From a checkpoint of a small transformer trained on Wikipedia.
Size: width 256, 4 heads of 64, MLP 1536 ReLU, vocabulary 8192, 17.1M parameters.
Architecture: LayerNorm before each block, biases on query, key and value, tied embeddings.
Training: a variant of SOAP for these matrices, 274M tokens, 2090 steps.
Each number is 500 + 25 x the weight over its row's rms, rounded and kept within 0 to 999. Layers, rows and columns count from 0. Numbers have three digits each. The size before them is the row's rms in percent of the matrix's.

# layer 11 attention output (transposed), 256x256, rms 0.116, rows 80-105, columns 128-255
092:514518524526496519481465513474490478448493537515473500476496509453520519456525518501507514523481515475553511478513556531515433521471525502486502500473524492517515499551514481493496498510501514510534471578544508547507533499521486502469497507483499474483489513544520491486538458486456483517507476523477504529495486505521541533487488511471497527523538521494483505479536503535512481475493
081:507491476473465532511509472521512538481520481490475548532501489497472523530514501481460475489506499489534461488527511501518487488518474507516484484533477480543503505517483479480558489519475526503489471492504521500519572481502517483488491467482463500511502504489471488486504527458542506479471534524515496503496504488491525482527487495517574513492506466484460529480498481501453496535509
091:512504494513487472480477475542502495541530526502520473513493511515494544453526445454499492493565476509461466488462558482517485459487473510485477489467491502539484480522509510508514538521534499488458488467492501522500503490492488477531482491497482533474489553423521540514493546501506528497491482482520551435524492527505523516523512489549559537520498465510475499476548532535514515445507
084:498471540467506541531510495537529474510509502492534523504491474480516519471492483470505557482513535504519462532486529489516488495492468512464507540486514447521516538493499513508488468486490468489504478571524489463523489521491557485454545542500537508484489478466507499498517497481443529477533511447515483510527477506487492550452480505471495535507475498499495544541474533500510579447473
091:502450506511470462473512514553491498522503466474476490446485499497462500512542484486493510485512501510519516453467523484460518499509521517479502471508466493513534510514463504458474476500512494542468502480492496495549498515516506561501483490512498485487552532497499482505487535548495509539565517497550480542510496499509478483531470514463552516470502466479535511498523484529501501470474
079:490463460530496541489512479508499505534484522527500515518483469527497508480512523502479522517517530463534463533495490482537523500542455480457507449514504515463486492513475464546504490507470472488503535530508488530515501501484506498496552457466554519517550480523511555460504529464502532510488537529477512473509511506476442504494487505510476483500506528513522498541541442463482494554485
082:511470489485502488508479458499480448485491490498474523531515503521502525521482492503498537500486496510517441507489479535470514526514535499484485499448467519476476490498528503516523517503486558518520481480481498514473522473514496510516477503497488480501508531511527495492558516467469499527546503508511524474521485516484467494481549508526451516490522483487474493529504500511528506486444
084:490526469515493470512516496502518503466502418497500513519483454477532546510492462517514514528497490471500491517524548544513488488478475455521506564426486566510465520531486510504470518495486534514504481506521529476516522511475510460535485484504491495503546497508523512514488488494535494513523537502550490486497443512498485519486477521482525506479503527502526472483473513518476496507485
093:473553483509530564528467509514495482491505566523446434500519539470489505497458506481496525492516503566481531526491477471487481550459501494480468510535485496550501541469517501508498500487488487522508468537510482506511471505524503526494527525497515443517489448505516494520470516485498504492510506512475502479450533495495519434501524481490500492534512475483531501512448487488482491477471
090:483483502534508500528486479461512558511511475529494510485499500492498485544522516514512552492478521502543491460503486512552551535484526475513520498473495461443490517510510531475523503538495450494496491496515492490501514496536473500527511500496509475532498540542516498450502490519465521486474500481530502520488527487532490552532479494483532532517517500521507543533517488520495497485476
092:493483510507478479536490517521490524503486519513486511448493481507496524504523535517498484540505487472453515484484477521534524486512541490487455514504475540491543469511503482558553496509508549481488509474517501528513483520494511474497524484486479548494478511499491513519490534457488482517523484524460513499513480503490512444470533510547512539498478496480492514499485464467522499513526
088:489478501522541474537487545482462474489466499495534510501529502468502507507482448512467503515494509518475500511521509518513492461492513558435467489490472547529492479490505511467513562507485527476501501515533471513501512505492487515537456504481542507447466541510497459493460514514474533497478540483515523512521525497461550502508494468496466502490497505499490508491500491502514494535509
089:535522486537506517505533521491493505493501492479482483540541433459482494467512458473478517464461507537489504542487508510512487513508492543506491522479505483478491473484540520497528478481461497509489493517519517492478504517518491502473481494463502515455479550472516513500507443515497465562454513542533494480487472490504475509505450493531502517515476495503484490455489502472526488510506
086:500497468489505484468500502475522464501526488534468507495501492489474467463454509493554463491506509490474534499501531472483511474441428526505485505496509532504518517502465533470506536527495478508525530504501545498525525469479466504505458522526458516490497500511489496458487499529509465499506507510533467544540484475518486552511539521465496527514452489514525519493494491527459505478486
081:531494535505519535489501476511540488457456546513472463494472516521485496473458508443542515519532486514513474485496485510505461506492480492471509497505512515476534491471489534505473511543457503460516466472487514522478478514470500546529503505482492510494488513482541482495472476512538522502481511483473466529493468507506547458530512492491513496519504469523465524481523493493441502490498
089:504484502538489445514508519499477565527547512512489495485536482518495507519521509493548482492485518494525495485520511538499498519514552432477505471484508515507466490524454510495470533519472542492472468478494505481490504516490512515497508495452503477533521524520491504513506522497513493535498536512502508459542484492536464548505548500479500491457527454492473507501504571473527481522491
087:477525500510465486491483451526510502521475515458522490494493528512502517492526517479483521526500496500528506482502494493515519429493505521511496502469516488515520477466478475518467451552578531583510498536493507521490560537486516491534476485496472440518477476471467508522510506486543532517488502527509560470567496490516520503538518465487454468491500470504460522530463521500524486512515
095:483501493468528532517529448499506471526497475465485480477479527511480487487506488492485452483508467448483504535521503490494485471445480522499491456497481510576514467494536525511470443507482507486495512515475483556507491524537510491514462512522517494508489542523480515563458547511514528483491505488475503477482503525531506483475501536546509513552447462492487497550500548516516483495451
085:529542506473531484474507504531538507490543463417522456484498519529491493503488525512496504466512477530479492490492476490458483508518469440509457507467482517532499467514500534528496525520478497462493465482523492482499472526534475521513555487493547541518513524481496499495487516561494500466494528528505441496510503503494480495542498439520520462504515468471537473481502476535492526477507
080:480512489523482481495522473441491522495505514500453499503519521520500486524474546447496509487525535447530472481493545438539491524491531515495525492503523535454499485515517504515496489518507478514487465531538492520465497505507505487535462479526542453503565503535490498528463471516554483490505548493525489478503493528493513492525526476476507483483459492494506469463487485520496493489476
090:534467507494506481543526540550476444518485481485476519463536518485487460514492555518473471495486478475515498510480528513502477487507474536479538517494521496471464541497549518475502497482494517471482507534497532511448440503486512506514532504523478503496535534568549501478497480499477470523470499494489473508469470461502485527503467546496516560494515506494524513510490473482499483531523
085:488543505477495464485453492477508530513487458550470538488518527533462492539492512495516505515468493455484526461468478499529510471503492490480500533496525514453514524505503512513530485476499480523526504523443484451548547528493480482483525483507440505517524481497475503496525541516511512526503534480523438498481497502504522514523457467493472498480501523524485478511570479534539469535474
088:474511468569461527500475496538503568489477504448520499437467538493486485510514492503487538463473484498519505502505517498539493557538522467499508478509515493500468531488465475506489540524495511466520533496487495506514513479510517481502479480457446547521516500506470489512545583505541489503530506517492545497467486513506502502521521488468515474525526487482520474492477503476501448546517
092:458541499510485554494517480529520555549491449466484496535495509496480509501525483509520498531466489508442488462485508498477525508512473527492515466492474489469517463494479485482489483470527494506504543516471518540445457493488472476561534536514575502496489484498504506520523520472506518485485486484542508527496474495503526517527527514486505515487502484475491511498473485537494507473526
086:494490489505511476516524492509548490476512495474473513530488486538542483496546498476510532478451507525527529489505501510482475510505502503502558501489525456517531440515509469526524491541492500463529522504513508468500538475502478486520508479534484508490501553469492508537501530519476507504497530481498485511524494468502531520517508518490517507496532496497519540524477472552490470506436
089:475494518471528500478494529495530499507509545475477492489492525551473510549520515522481543547476475525485515464501515573508493476490479482493513516506522526558503482514497494508467505457488507499460493484542521509457498518550541498479467514520480526508524466504473524505465518499486496507503521482465543497493496517464503526498470515470521528513516476486503488484455527519468486497533
# layer 11 attention value, 256x256, rms 0.128, rows 81-105, columns 128-255
081:549514488517494507527515546483501455481493465495521470496502439508492502501513488509510521470506491507490530467520507473489484511527507506499523538512498513462481481525522496539439517518521475512487502482507512469493511477479480535505508537492488493469514483539499561496550497513500523533549478463468526503510476478514505453506527512470470493491523551495550510508449513514524537505528
089:467504485453486515517534536482480532478490486490510493503500529535564485508480504522519547512475510503476521496462462496493469554474536460453500507527538505491466506465520505485497497498476504500514466506497548542525505454504502501485540517488529523529497480512494489508499466482520488503486483519513486519504504493483486474490506523474504507493470535461516462528494498474493499542470
083:464480501520515455474499504512503511498469445515493499489510535489527446533525492475492487525470479482562496466531472505481511507471501510493467521505467558478498461521530518518470510554487472491491556504506487519509530480481466483488496523525515518532473506532486525515512507502544442500456467509518517494465540483510512501509542480545487504502512517529518534468539495560483471542502
091:483523540466490455475506523469516436478475524526465483551564461471519478509533495481530536508500496493479497509467523482523496538489499504481518523513544471450498479515500478519491508484516482492490473478503515532494506493540517474511514534526503490478485478502528446514521497478493484496493491454465513494475508479503523488522506474518472483493455505535516467513512505464481530510505
079:527476482522507490511485460526509458479527575483522489505505508511521513484522523463466481450468501497500543526519523510499466488505499516519539529511501510502510523448529443495533450500540553479487481495499496427462494507495548491540447472487492510505493484492480491486490450559508487495480463482479494490488501480578490508490526494517543522465495506493513499508473499550505538482530
083:438489519517514517475498526514498503516511466501510509476467504502490512541519522482514486473479524496465508477481510498531495523508482494508507524515539530488524573499502518485559472467504484519493507545450519486492509526500472495488481468468559501483468477478435476539477483493474502554527476530488486520492501476504482503518480534452506468475514509511466515530502515529492526481505
079:542459548496493512513509521535479500531485555502541557516531558543452502501482489495509491501536474483531473496480476452511506533507509518512460488483504492467500462488508454487524516509475453508497517532521499534525481504492488563505515526501495489507502506490493511479538517528487523520445484504487549502500462517498498491435482458471446536501491486503480501461543488485516498482503
095:495514462513503478517480499500525513525515440498504554491489474547516500489526522516534510517488534503484498480513552521546525505528529470495468512485531439490534440517509540539542476490485480514499473465505468491481504493476465508462519457491470463511531517541503479485481504517472489518499517461534449536516452505515471564539517491492473533495508506509480457513521510503500491521534
089:515550552530522532490513539512509474530495530499516478531508510436452494521524491515488478532501534471474479547520517469463531493454500529497519513494524530517509547509479549518526524476521535500487503523488539499541492534518502489486486494499518545464476431475487524501497525477519510501500534525535486496513505528494503459551524477499440458507534499497530484471487512553483501528504
091:500508520473491489483490512493483514488533520475540504522497514486484513532484504509520475508511467515524504498516496470509489498515490480495504444501512529500514496459487502482469517519504452475530493493497506448460557493483523458488504485468544529514490535459531530482501439464476511510498517498488465492535516481509455567502468523487509538483489492530491458495502518496513506484513
084:495495482539450524505501496485501498522527543508458489454486526493530440450511507497548517496528509491521501484487483490528481480490510451528509475488506521498530515487535526508510482442506499509467517494532512499506514503402482518467517563479441522528553508498524513516510502490489514473501501488484454497516486537479458506498509492462571552497508493495502477531472474472461528485516
087:487532466531500511505537464497469495486510530472489513473490539521479573558501509492518524514500508477483477490504540487495503479482552502514482492512522520495478455458533473501497500473500502534459496524485495510501466519476521503456487511505534522488474503544478449509541539515463494446525494525516517487526514494492534503509514551466488469490528484523539510529515551486514427494535
082:456510497505480439495501503560463533499471471505542535512487520465492497527538497499442505542531485539520521479518485491521520488508491518519531503486513508515546495546506541507508482524502526497475457492535499488496496513514527507497562473548495480523490453484474478515502512482529512572495548504457515504434506461481505474466518479514459490495513504499528490502498479491519503492469
086:482509495518540473500548479481482488482532498507469491502528521495504475502500494540509463536498494514506506483561516514458518525506459510412483526487497483489528558483484480519504519506516509516535479522498492546446517492511495450499497463512509510481522525488503494505504532554508497488473510482489518487531456502520454536543510497470483514481500491485554503524500466503546435481520
088:526475469475489496467472482513527493493508524526532524504520523500489479519494515483466463556498533501528519511437498468462463548497525531495500515450493472449495502448491497499486466476536513524529485505518534476471485471526513482542456475533517483505406515533498534522490493507504528514464471476485550515520517477496502480494516517473463485509476499521543477531493481515477487487506
081:500515511447525528486505465504511498513508488512507482501518491525501472483499499514495466481454484542480531510475497502491494542498534508464514526497485429464494489528522494500492522514491469466469489552490491483476488474538462494480485495506489520492551478537455496483499494525522499486550530496475464551480546493479429478502536529524481538482517510531528519508542498540527509444494
093:491522505491527505521471509482550471503522486526479543543518501472545521515487488505468533571485530524506476496461478530473498503507501532490506533509513464472515484473432465492491533530533487523499490506517493508521506487482475510483540531512484505496496509506496475495494465537504417534511499489486497527485479499505503493497476468508494488455505489516514505483504463465508514494512
088:439511551484497494518503490467466505507472512520463499543512498474538500508490494485523471481485476519497493551493559481514483445513527521466483466501533474442506504491503486485471529469495513491500515516501470495488507522447525488518484522546495472469502479476567468487520495509476514525496484492486526524461481501510522500507450491513477511544492490525459489507509528494518492565484
083:487484535509496538498502444519501476488525516513470460447519500495485525513522508492466466481511505508478532475488486495500504493489507529476549524470509425502485543477487490485506537475481498531509493520497507528532478516563492565440532483502477514490503456498498512464513500508477487505484486503512514532506499468495502530513502493505481486458491503518507535495530518499491465460515
090:488540487521459494492513494486477489518518556539499560521502518513471509494531437473567504531468521480455504501544517453465488486472506516514542531511495489534470507515464516540527527504498485523516516493484487514497488502512514447463530530565480515495466446516469464514524509473523497491482491518533515463479447483493526494493508495500476493526496455537527495512484524506503497487501
089:487492478514530496521522503544488484506464499475515478500481525486475498466540552520498462522534492502533498506545510455476492492510464523520523538503518504464450502508521487503488490529520563499528487524469503542463445489538527500499485475515485502515481545491504499525510503454453513518505505538507533505482532481478466510495503526487508477477453538472502522488467488560492493438504
086:513528481468544502530500509480475496540515499507448506508505483499513522520521505491510477476506490481446486511482491489462510521479527490476474493531484497541488432513481455494544499441527453533489496485504473444428479472474507505510467501524507510497506526525519472501542507481458505448495510536497506556546537503522507514500464503502501510491475531495481506517535487499485545535494
090:503521492487551490486468523462513461543513490542471466477518489466493522535529487483482519515511468492455518534489493505507512567491529485515493482540521484485480514467459544501484476471537520504432491506571494487458518488493503485493512492514423533527514529514517497519535482490464535485504522551513508485452521515505540483508490488498493503511492512551502500487512487475501515493484
087:496544514511494495488474504529511457496473523496470476496483501481471508539476467508536529542528535479491501485504526480476552541457475513545507496497511508504506542491477508506496523467474504521527476536507500521498462479506545486494480494514469495465477509563447509465478490520519453484490527551496511487531513487529526484472524450508475522490490508514540505504489476512518493502516
089:512526505519476481516483528509488478486493494510540490527469454472519503468474506490519474487504494548425483472464495451463477521504470484483523527514478495452492521511447530480485492508489506508497539503528478524511499494476479515512568483478479497482463549496525520513497515517541531457501510514495478511490488487526473469518540474506489534502461542523460526498482520490519506524518